{"n_layer": 10, "d_model": 768, "n_head": 6, "n_kv_head": 6, "head_dim": 128, "d_mlp": 2048, "vocab_size": 16384, "activation": "swiglu", "norm": "rmsnorm", "norm_place": "pre", "norm_eps": 1e-06, "positions": "rope", "rope_base": 1020.0, "rope_fraction": 0.25, "qk_norm": true, "attn_scale": 0.131, "bias": "none", "tie_embeddings": false, "parallel_block": false, "extras": ["shifted keys", "gated attention", "exclusive self-attention", "normalized values", "value residuals", "skips across layers"], "init": "uniform", "init_std_qkv": 0.0156, "init_std_o": 0.0, "init_std_up": 0.0156, "init_std_down": 0.0, "optimizer": "muon_variant", "lr": 0.0123, "beta1": 0.95, "weight_decay": 0.021, "lr_head": 0.00445, "grad_clip": 0.5, "warmup_steps": 89, "schedule": "wsd", "decay_fraction": 1.0, "decay_shape": "sqrt", "final_lr_fraction": 0.05, "batch_tokens": [65536, 131072, 196608], "seq_len": 512, "doc_mask": true, "z_loss": 0.001, "train_tokens": 1074000000, "steps": 9140, "dataset": "wikipedia_en"}
Each number is 500 + 50 x the weight over its row's rms, rounded and kept within 0 to 999. Layers, rows and columns count from 0. Numbers have three digits each. The size before them is the row's rms in percent of the matrix's.

# layer 7 MLP gate, 2048x768, rms 0.0666, rows 1403-1428, columns 512-767
101:486547454492504494434371505510576457534551600562439526489435414419465487555483446471573443537558554449445485512533513543528481527453480494597408490502473525490494590561500472505492496491421580518502554428476562577507534399406487459405546523574493531498433476481503427527464512430566487454596475522502507431429467567588541498464480478506523535509528467528532517427419417605499472485466516355480528503524392519430552444396472525585545484521498525537455612522574460537574523536469490492512523478539439485432446573552428504465442496524482519526518550563491562500539596496587583521543481505538508551475467475550554521509592525464462527308525468451526495521496489582457481517502574531529522565535469438519542586558471541472514412457470467521414601528513502583393489477571554
103:482529510441488495555499588558460580552502527483454495452457580546428513610527511566427502480579496470506458540420522448495563535531492524516481480559514500497487482425456609481528498511505524417522533493542594514448447438569472442530486509461467470556490486534515457505557526469517463611503493577461513450524527460455486536530454518553537522559485410486461349437363556488427476480479467506480545515499544525473545541572531509477547539396539455435589502531539469442486486523493421463461512491522420583432534516447479441502499471598547450491466503516478576569487459575532448457491565589531505589555504451571495492506508457484454432591473524552519525491520537447547443586492511481413464514549465618553553518496408416535402542474395558518490489533399408477448534509488487
102:582471609510526519528527515519554499611489563555428480581512505521599495422540430456533499417455469551492479476505510480557491485487550443457447473499590537486499490524550577474520513547586457456526491425510455541580516521580460518539482520585577509489483473540526527465441485480419468442424573504501465494464554423508498530526446420617441508535418460466439507456548530458520508563431468467516526443470556522509436523573433514504439503476645552467453473585563446452511438423548558515491568485500537438559475483449437454525440538468525485466457586535600447422506441489566483501550530534488605494558546561554582542512501476580444553548521543466499467597551537542534456554620450527504589547562496502455497514474553561551439589491403516555435485514473584533479500545552498
096:567476452592520457445557455596521583501441426441507517453441490397508510442481576492547527498533500519405478495545484493499414539457409473538498433527401365480499503537506503432541525522521476511447445521488556459521597500494476451488465565550427498371421431445460494543518486530434605429402526443445491454570481544504598544625446507550503431480490595562451556509468432551479499515471423451534566507489498507515511547489579476504460425441526562482540466543482511420539459467486586549523486472354567493528494455507511452462513514531504473551476509478447555513581426481455535548531520541489482442487442474553402540439442570508419563512585499542504564518461437471450558481525499486540477448502451422522504480476544517504540501431536494533501519544459496459491510440410554
098:514408484547451439499384491483441535429477539537556535410624420397508517429511543567491506560504576508486511431511534426518450495575463451526461486525470493496541551464459428530493402408391525484467484542516518528457411518510497495516531532442568482475508506504473516546553496511549466478565476467405533516463496570570508499532391444576464478506536609495436432511466501414498465461530527431465550488490421323528553511510531514552548537550533539504604459523507417537533525507440545468399530435506491499559498608541504492513492517458557587547549486399484521392472470500446442471490523597510517531497475466528421467548451479556534511467561564543370553464420542612466530449501382478556492511526544462492572580597518532572478443464508495651562519470466389537493513490545445
098:591442500536485499547424568556521545394492527519440602493591409603509487459519439506539450542556554548500473579480586532465506534481501452463461439474535590461448526475474544558501441514465490518486462528468493469528424574519414502524465468452504398526528471500493479515534520507575498467563534609523500586462505413521466518528544512485604559475466571502556444511510532522491564534464571540513490613493483581569552425494478489572501454511603566440517507597579460650444519457482581535460615484470547460517473523473468473512474519492549532580514451490559454518557535588371508520525459519501487539494532488575497557498403506574406389521499579447428437446496563505467477571537613483537470549452518468489526432477515629469523528547489510556372484484455468385599598541412522
105:449538501559564471494494467548510576467562573453477579566487568518451545572569472417442504537548447518515432515472510461471539370519470464559598593468553438513480430471534511539456470452574505482574468533458634442526536523511520434447554552527548490433561607446590577474507524481513504459508571463449519439564321539508567544456451451469378507538482490493476554562569547450467568551496540486406551530549421499505421504517531396524612472489544539537554457512555444509521477512490478497502527541480576508541509620534442495442508470476505503531469522513499510442487429506538472520454554497513499538405576491596502591550520429501474509495497474514469502543528463393486424560568454582468462593489513478463386419546483464524585529502505455444505575439532515545507537513553544
102:490483524604567576550606423593562427471441537434452560453483473486484534505511412494509478476527477529570504503483353560478488437469431468498532528461507389469524502447510498563466542519441540574484431445447409518485617464453554510470515464445407482515488420548548498560545596535479519484446486501567585467605570519519547476418455490461526465445429486505491494450563477571516436529475492447484519403443412485446476590360537468529524468523530561517562553541457560481470427545575596477471488491532522383497546520365455521447431390520527538540468510546624480426544411494519533501487531561495576507524503486451546483410515467499540453496502455471571519500465455492381514455504550578588485515436507468486454473539460578493468414507488539387539534508582528483541498443621504
101:458480475472407516514477541524508470516523522465477508541458554426489471617523548422504474561610500510458656501629529568524569437583510571562416502439521499413506448494520465517514516484550459477432478550499495477479527570510620584443478463613475489477407513518483571546524500451573540427431516537516497540528461470496515511488431462493464549455517555439542556398447439459555503534591536503599468464532522453544437477488531367435478549496455515511572551470528439482494508489468507539441495515586482466403566495469541432473551617587484505454567508410468508495548549441508498450571458484506494518510467582504510578575535495494434460513464496542496513416529473566548584436451472465407586466481438409564525501487496499473550475477522622526582516499558480523460527426521578
107:475501536482504406524543472435562526536507493550377462601544482523508520421469607528551569608556533557542493564483467517404487484512501425484470394503474542528527577516566572676486659484506513430489497460470488462491446473476397546537406601495529433543481516568458509467451522484556516454582470560460502431555419405476417412496383500429468479581457523391409437535507468501560561508549478604590514480543523472420529506568549460408501436516519489546593393586561521527565526526563472448525478497584479480442510603507596517440494562475535519560500515515553459543536513502545551484462434525446583521495522454510482506605601586478469510527518556446535499459455447565523558496516469537520533582494542627536476483478465555528477481524359525483498533470468495482530488501457581
105:534531430500567494421501587562501454616491481485486491532516435365492520502527554539534521505570493494411526482448496566549451438568603479481470521487373547517520540513551567468539500582538553507439525515471446475572448550543487470499616526477514432473518445524548462528582520557497431451566475540522433413434411504544486470602496545419525404476461460537475482468594499402514627479422431418453513475376535481445543508414488563430483565558550495568569459526424470473500462520579431521594530466439532514536517593544482538416498456575512536544523495430444554455472503569518588531537499569592521554413532605562506532452484476447461457594533473499535408565536506474552549569526487529488629457548503510501474550516519505534419522550480516545517539466527466498520482603525440
105:477511407522551510517467575520450512495571465506463453474467521505509551488511533457460441497505498511463536516561459593594532551510474490453514521577468506570541533515436532505442516508560547550603529483487489484561614486543482400578573521506519529519447517466515493552542562470529455483530514507553484465463592461467546606546463422536412479536510488399434518517523480425597492533494587585494452463548575478558498505544441451532488518474509539476519540493547544545444496551551568542559551544486510494629574423459556461460575503535516568491532450373553556492508497484498495446553493559488509576474508415525502507522441550456523586405480548516528461476514452538546470498534498480514491555470461505480598501519560420495451495464541388407521500428588462513490403447477470
101:395461532501507519437515497521494488548483528532497464425427568565471532506443546499425444450578388494483447489543456490423422498529517369454536554530527506478489602458441563442581518484465447516479458493529536392505532492450490565447450487497579471438535461402409548475536521515503508429644581510417443490426394456415530420476504457570470459451497574462453510505540423608458464626558532642476576504501564445417581547411429588485548510461537486471494524433519472544502520498613466497580421600471505495582458496531502511511491568490503460459406500411509479553468566481469496529537502529451516548446488418520574442481513515513543422461564549442557460433494479508474541434561447555428539494552546408557523403514568458513495467485511525527453534550537544495455478527537595
101:523420539500505535516460349512467543486515477532503521469558411552559568484488525454553501534410460468543475590449501445590507416454480477512466421522505453597326504521470419521545491536452613434456481528525543418356490501525468488488416449434502380495517503472463574492428520469466499445545494448492571536476387519477435520471473605548398490501481467495455559514554557505522468390599491555534588521453472492557416465528481508505472451504586498506544421528526582469393519413455502561509478516437414542490439582498428520477510468445559605543466551529438564460542522458466447516484522491478466587430477458488458576457430475458540501383441556579522476552541380460555444549504484456497493486484495532476499531413534526495463519476589523537457421481471525486503561608507521
108:518430510518473483465436548479545584419680455506515523508540474515470548470509532492521448455508471494468513502398514437450538505482474522436531448586418499491519462530518490573496447429523480464396532564530475516562475480415568506552410590480564447546560526477373408596443558506489554501419499482490526469579462513440515501495496586553486475480448467588544486523553387461453568439492523435467554511491539479540488555563427528509515491494527539545472588618432515380493512446514517523522500439487510397461450619470543523463452453525523497520466434540421481491455511405497489429592444522462604526486479580531503461469524496486476465511512535500522499544493565488426483559535509514443439545429514522398490547471506530455484451570564535522431329457521437528435530487464532
096:412478503438442416436511536519479538469540530362478522593401524477527449482540460375459500536525468521436507516485550528479522564537470525464433538527564539430430499535491460485434433428546491487393488527473460518521535423469529579534475536544467472591517505583555473379577530505543551525531508542510583516499496490527521442611486539534491509508438473510479480452595541486545503464509468420496481493508600434546446616499505553469497524525451495466497545477409525495366494462566450468438511410473538447475439492570495506536508461460451518456567437508499621499479484574422474473420413481568562524503511453451555522486454505593516471596475417610430548496523555411467469528630508474484515502464495573556413536529526475513559518418579418536569490536429514575490521484488500
099:469504465508539599445449436446473519444546526505527413458472538489468417588484495607572396483499484470488501451452471561546488530529507540533540492367444458498480467511443530526507521457536547587537481527553443406519465451462509477607589424520450463474491548509562513499443515495526493439558447514533505538525483445526547474539448549453538466558503464450442474456482569473519587609420514510453495442569449513496435550436476485590441473552384486448519516583540520512515468524500505574570528428541457434475534514497523505513521515584456608519470544442505585486563522528477475442551527543544582518425504491464527555565534546534429463490454548475536522556503487601549504558530441654523472430548543518556620414526467520457504475463500531500537532499372483584576472575507410
099:551478545425481425539465490477436404647531556448431496539522463386539527392504509537486601513491514387418461544486600449512509423487558474523486546461443510502551524533475456551508420593540453436483523441538448472493526503562500576592434522574570464497427490515424546608557527550529413527458431420461470497397533452526511520565594418522494477507531521504484439471509568559523535517467409514518547447509390509476570456520501449570517506513536481431592584478493466529539534466558483474462457480464477521494518508429460494518406487512495550540464360600558552482521415490500422497353543517468410504455524545569474465495460413512466359436482417423494498523549480589566496580515495458543522473535492628464552584578388486543536463574505498462524541447448504496490542505432556
097:573404495529512464438510473461512477484432613489473538468542438569445521437517474474502472568527446485533566428524538454512443501425460520482459519419467422483455482594518383548468478507479488429420518600456473508516484548536556531506456552640492467441541441546551534542440545487452491512472376499446561568506471534644479549506481564519486447546489501491434521404568444492540451456483586574419497391459536539544445507499581471557481485459609516476608550538538492536448519423526456536499456577582477445508457454518533480444493563480512476532528561527548518470346477402550488386486538526528431487488521515519510478466491459560512536549508522492477429525578590511509515581434517545538412479478430513557406512501551496447522533481535588572528401436541516516467473479494467
097:511453484553503565561616576553507533536523540470562481546451457454513564428464452564558585505567470499536504496449546464505435556427514519518486569509498466458416419602488534469504499511457562531487471439426475490561450500493481637487426500433510527427483526489481430469466487484603580613429485615532512509448534586528594451412470467567591469516549498399444458437463535510532552525439485543605505427579425470457570454624583498523517601526563512424505516609464441546542583617568513576419534485549507413551587507492580505523491575522521493544456449492547497513517525569478487490532501519463499565548515495534469437559534485484502503458495529566489559550556402581458558531450471472499530593491508510468391473571437495522443485432491445468431554490482525605571493474530475
102:512515444548499472471505480522545524529457463539476574559557459543524508484539467467513483547485456541437490510601565566449505531526532509447450431490472441421489446424452472594476510495490516461517509526439477502412493425467504453416415630508446440556454447630610543450506407526510446511474533613476543479486531554582552425494447537448428448487516506370472432455400518476515533486553499554483520463516529518456483534468555494459495478453508472544539490557476395516440515526521546490426558511459556566477390542465426564567440417506522545540480502500527547508444579399518442453470555513425536549539466499467524500537466456402459476457417498505438530489480469539568529475431487449430490422452525528483503569491542429551379592468488458492478497348514600541503536537515435
103:495451510525511517466532510416525492529433422439406499477476470486480511476585516461433528454407546499504507454415527572527504494557461544548562455456493462444398464502513434527470522523476560458521394468541465610548482562531467455464506597575584374524544510525482547561518467521604509538577380491478537433526537475467450490499557558493475593524491531497454505486510488571487588434505532471530419455444464511445472502544538543490362484493434555424519476541624502475595499582437485441569526532492484602532453507544433388468568518601492513495504441481452586525477543486413526525430481500475583524538497538406576539500500476518532444517378478541516570452532493556545515450559569461428515389418565437512481507522432459524570433566543496506512480545401505494456483506459436
100:524497600460480536473509509488513462460385457496430502469482437568543516597548425467427475494443508465481551490545435483566516561588480434518503468486615399521581415506414564491499450533482463530503465489427455530543447542423484582549440484471598517548508514428447431479563476495448471507500448573512485552496522472557506495598451477462462543494483477520432459465493481509458428566503477521514475490502397565566584617450634440477414604446453526483476430540502403504531577456533528468520511510510524358464545495537525522488429554460461532453506438448571505537471532605484457556477476558516471521465334538470565469463447499496526503463560437494514408527508432512471492536491494538532390540439439477540539473479490493515534505529526529429586503557531485415496447429464593
104:502531510483458490516492445489517583494562497534483503484494452488457516501509521470439431527532534543438469578434500506478501405559483506433547496620572486537559455397504482552417541468454515515522538511468476469526517524572493600432479469529558438500481509488520501547474363468529556532502503516474556438392420525601516505570446566552503525349573391501484535588562546446457505510505428486510590538477553425428394565504510593523465507489439503428464403425419446472501536532515515562503493519483508482423531477497486396490505445517386386466531574430511540457545492481489492499539606532487459463526543591473497451491563518443560555430438466538458446538544462485476483477479494553582539517518552498500498512483536637460482558455441448450433551517454511465450537515482513
100:421529575560496507469519530526481505450507550618470520529499483591486561404520539588516548582430489514501516594494518524513461460525522494484461571488592468487558551491513478521468472549541483431524546444534487456449521478529464605498442507492502484498559438579456429478446597515450455420591357433497564441482495537448483605466586470433449513545565456407508449469510435513406557495515465589538520458500531565493505492539409512563504569557532476432556478537492538471410500560523462518452542381484531422441470468492459545451394578494508469498467460457585480497528459508536460563506595541469505409469468396492529515521441466529474492415523515499563468490497498408560481536549557662533517527539447511472555438470466515527473443414571570458467538514436528551517534565548441
098:545472427482468476442484424439538577418518519600405453639529462502475566494460491433488554504550516455500478550500470415455549441459491522492512375513559480464502483350591498418451399458521489369482532491552544514503545474518558570429610417414611502426426521458528548443508551511570518454419565612480531560501457435520546494532505492461507583480525443518560492455519559478458493489540475532486525454535496537383501442565408501455538482516575483468532434424578488471459471532511468496510538549403526518479438555564432455541418449477447428483488422511548480522501379524580363575557495501565510562466576472500445518409414523453497481423396504473495487449502532440607511546464485488529516408457428488485383423539624577518516474427520505415377397498480517443451490589391433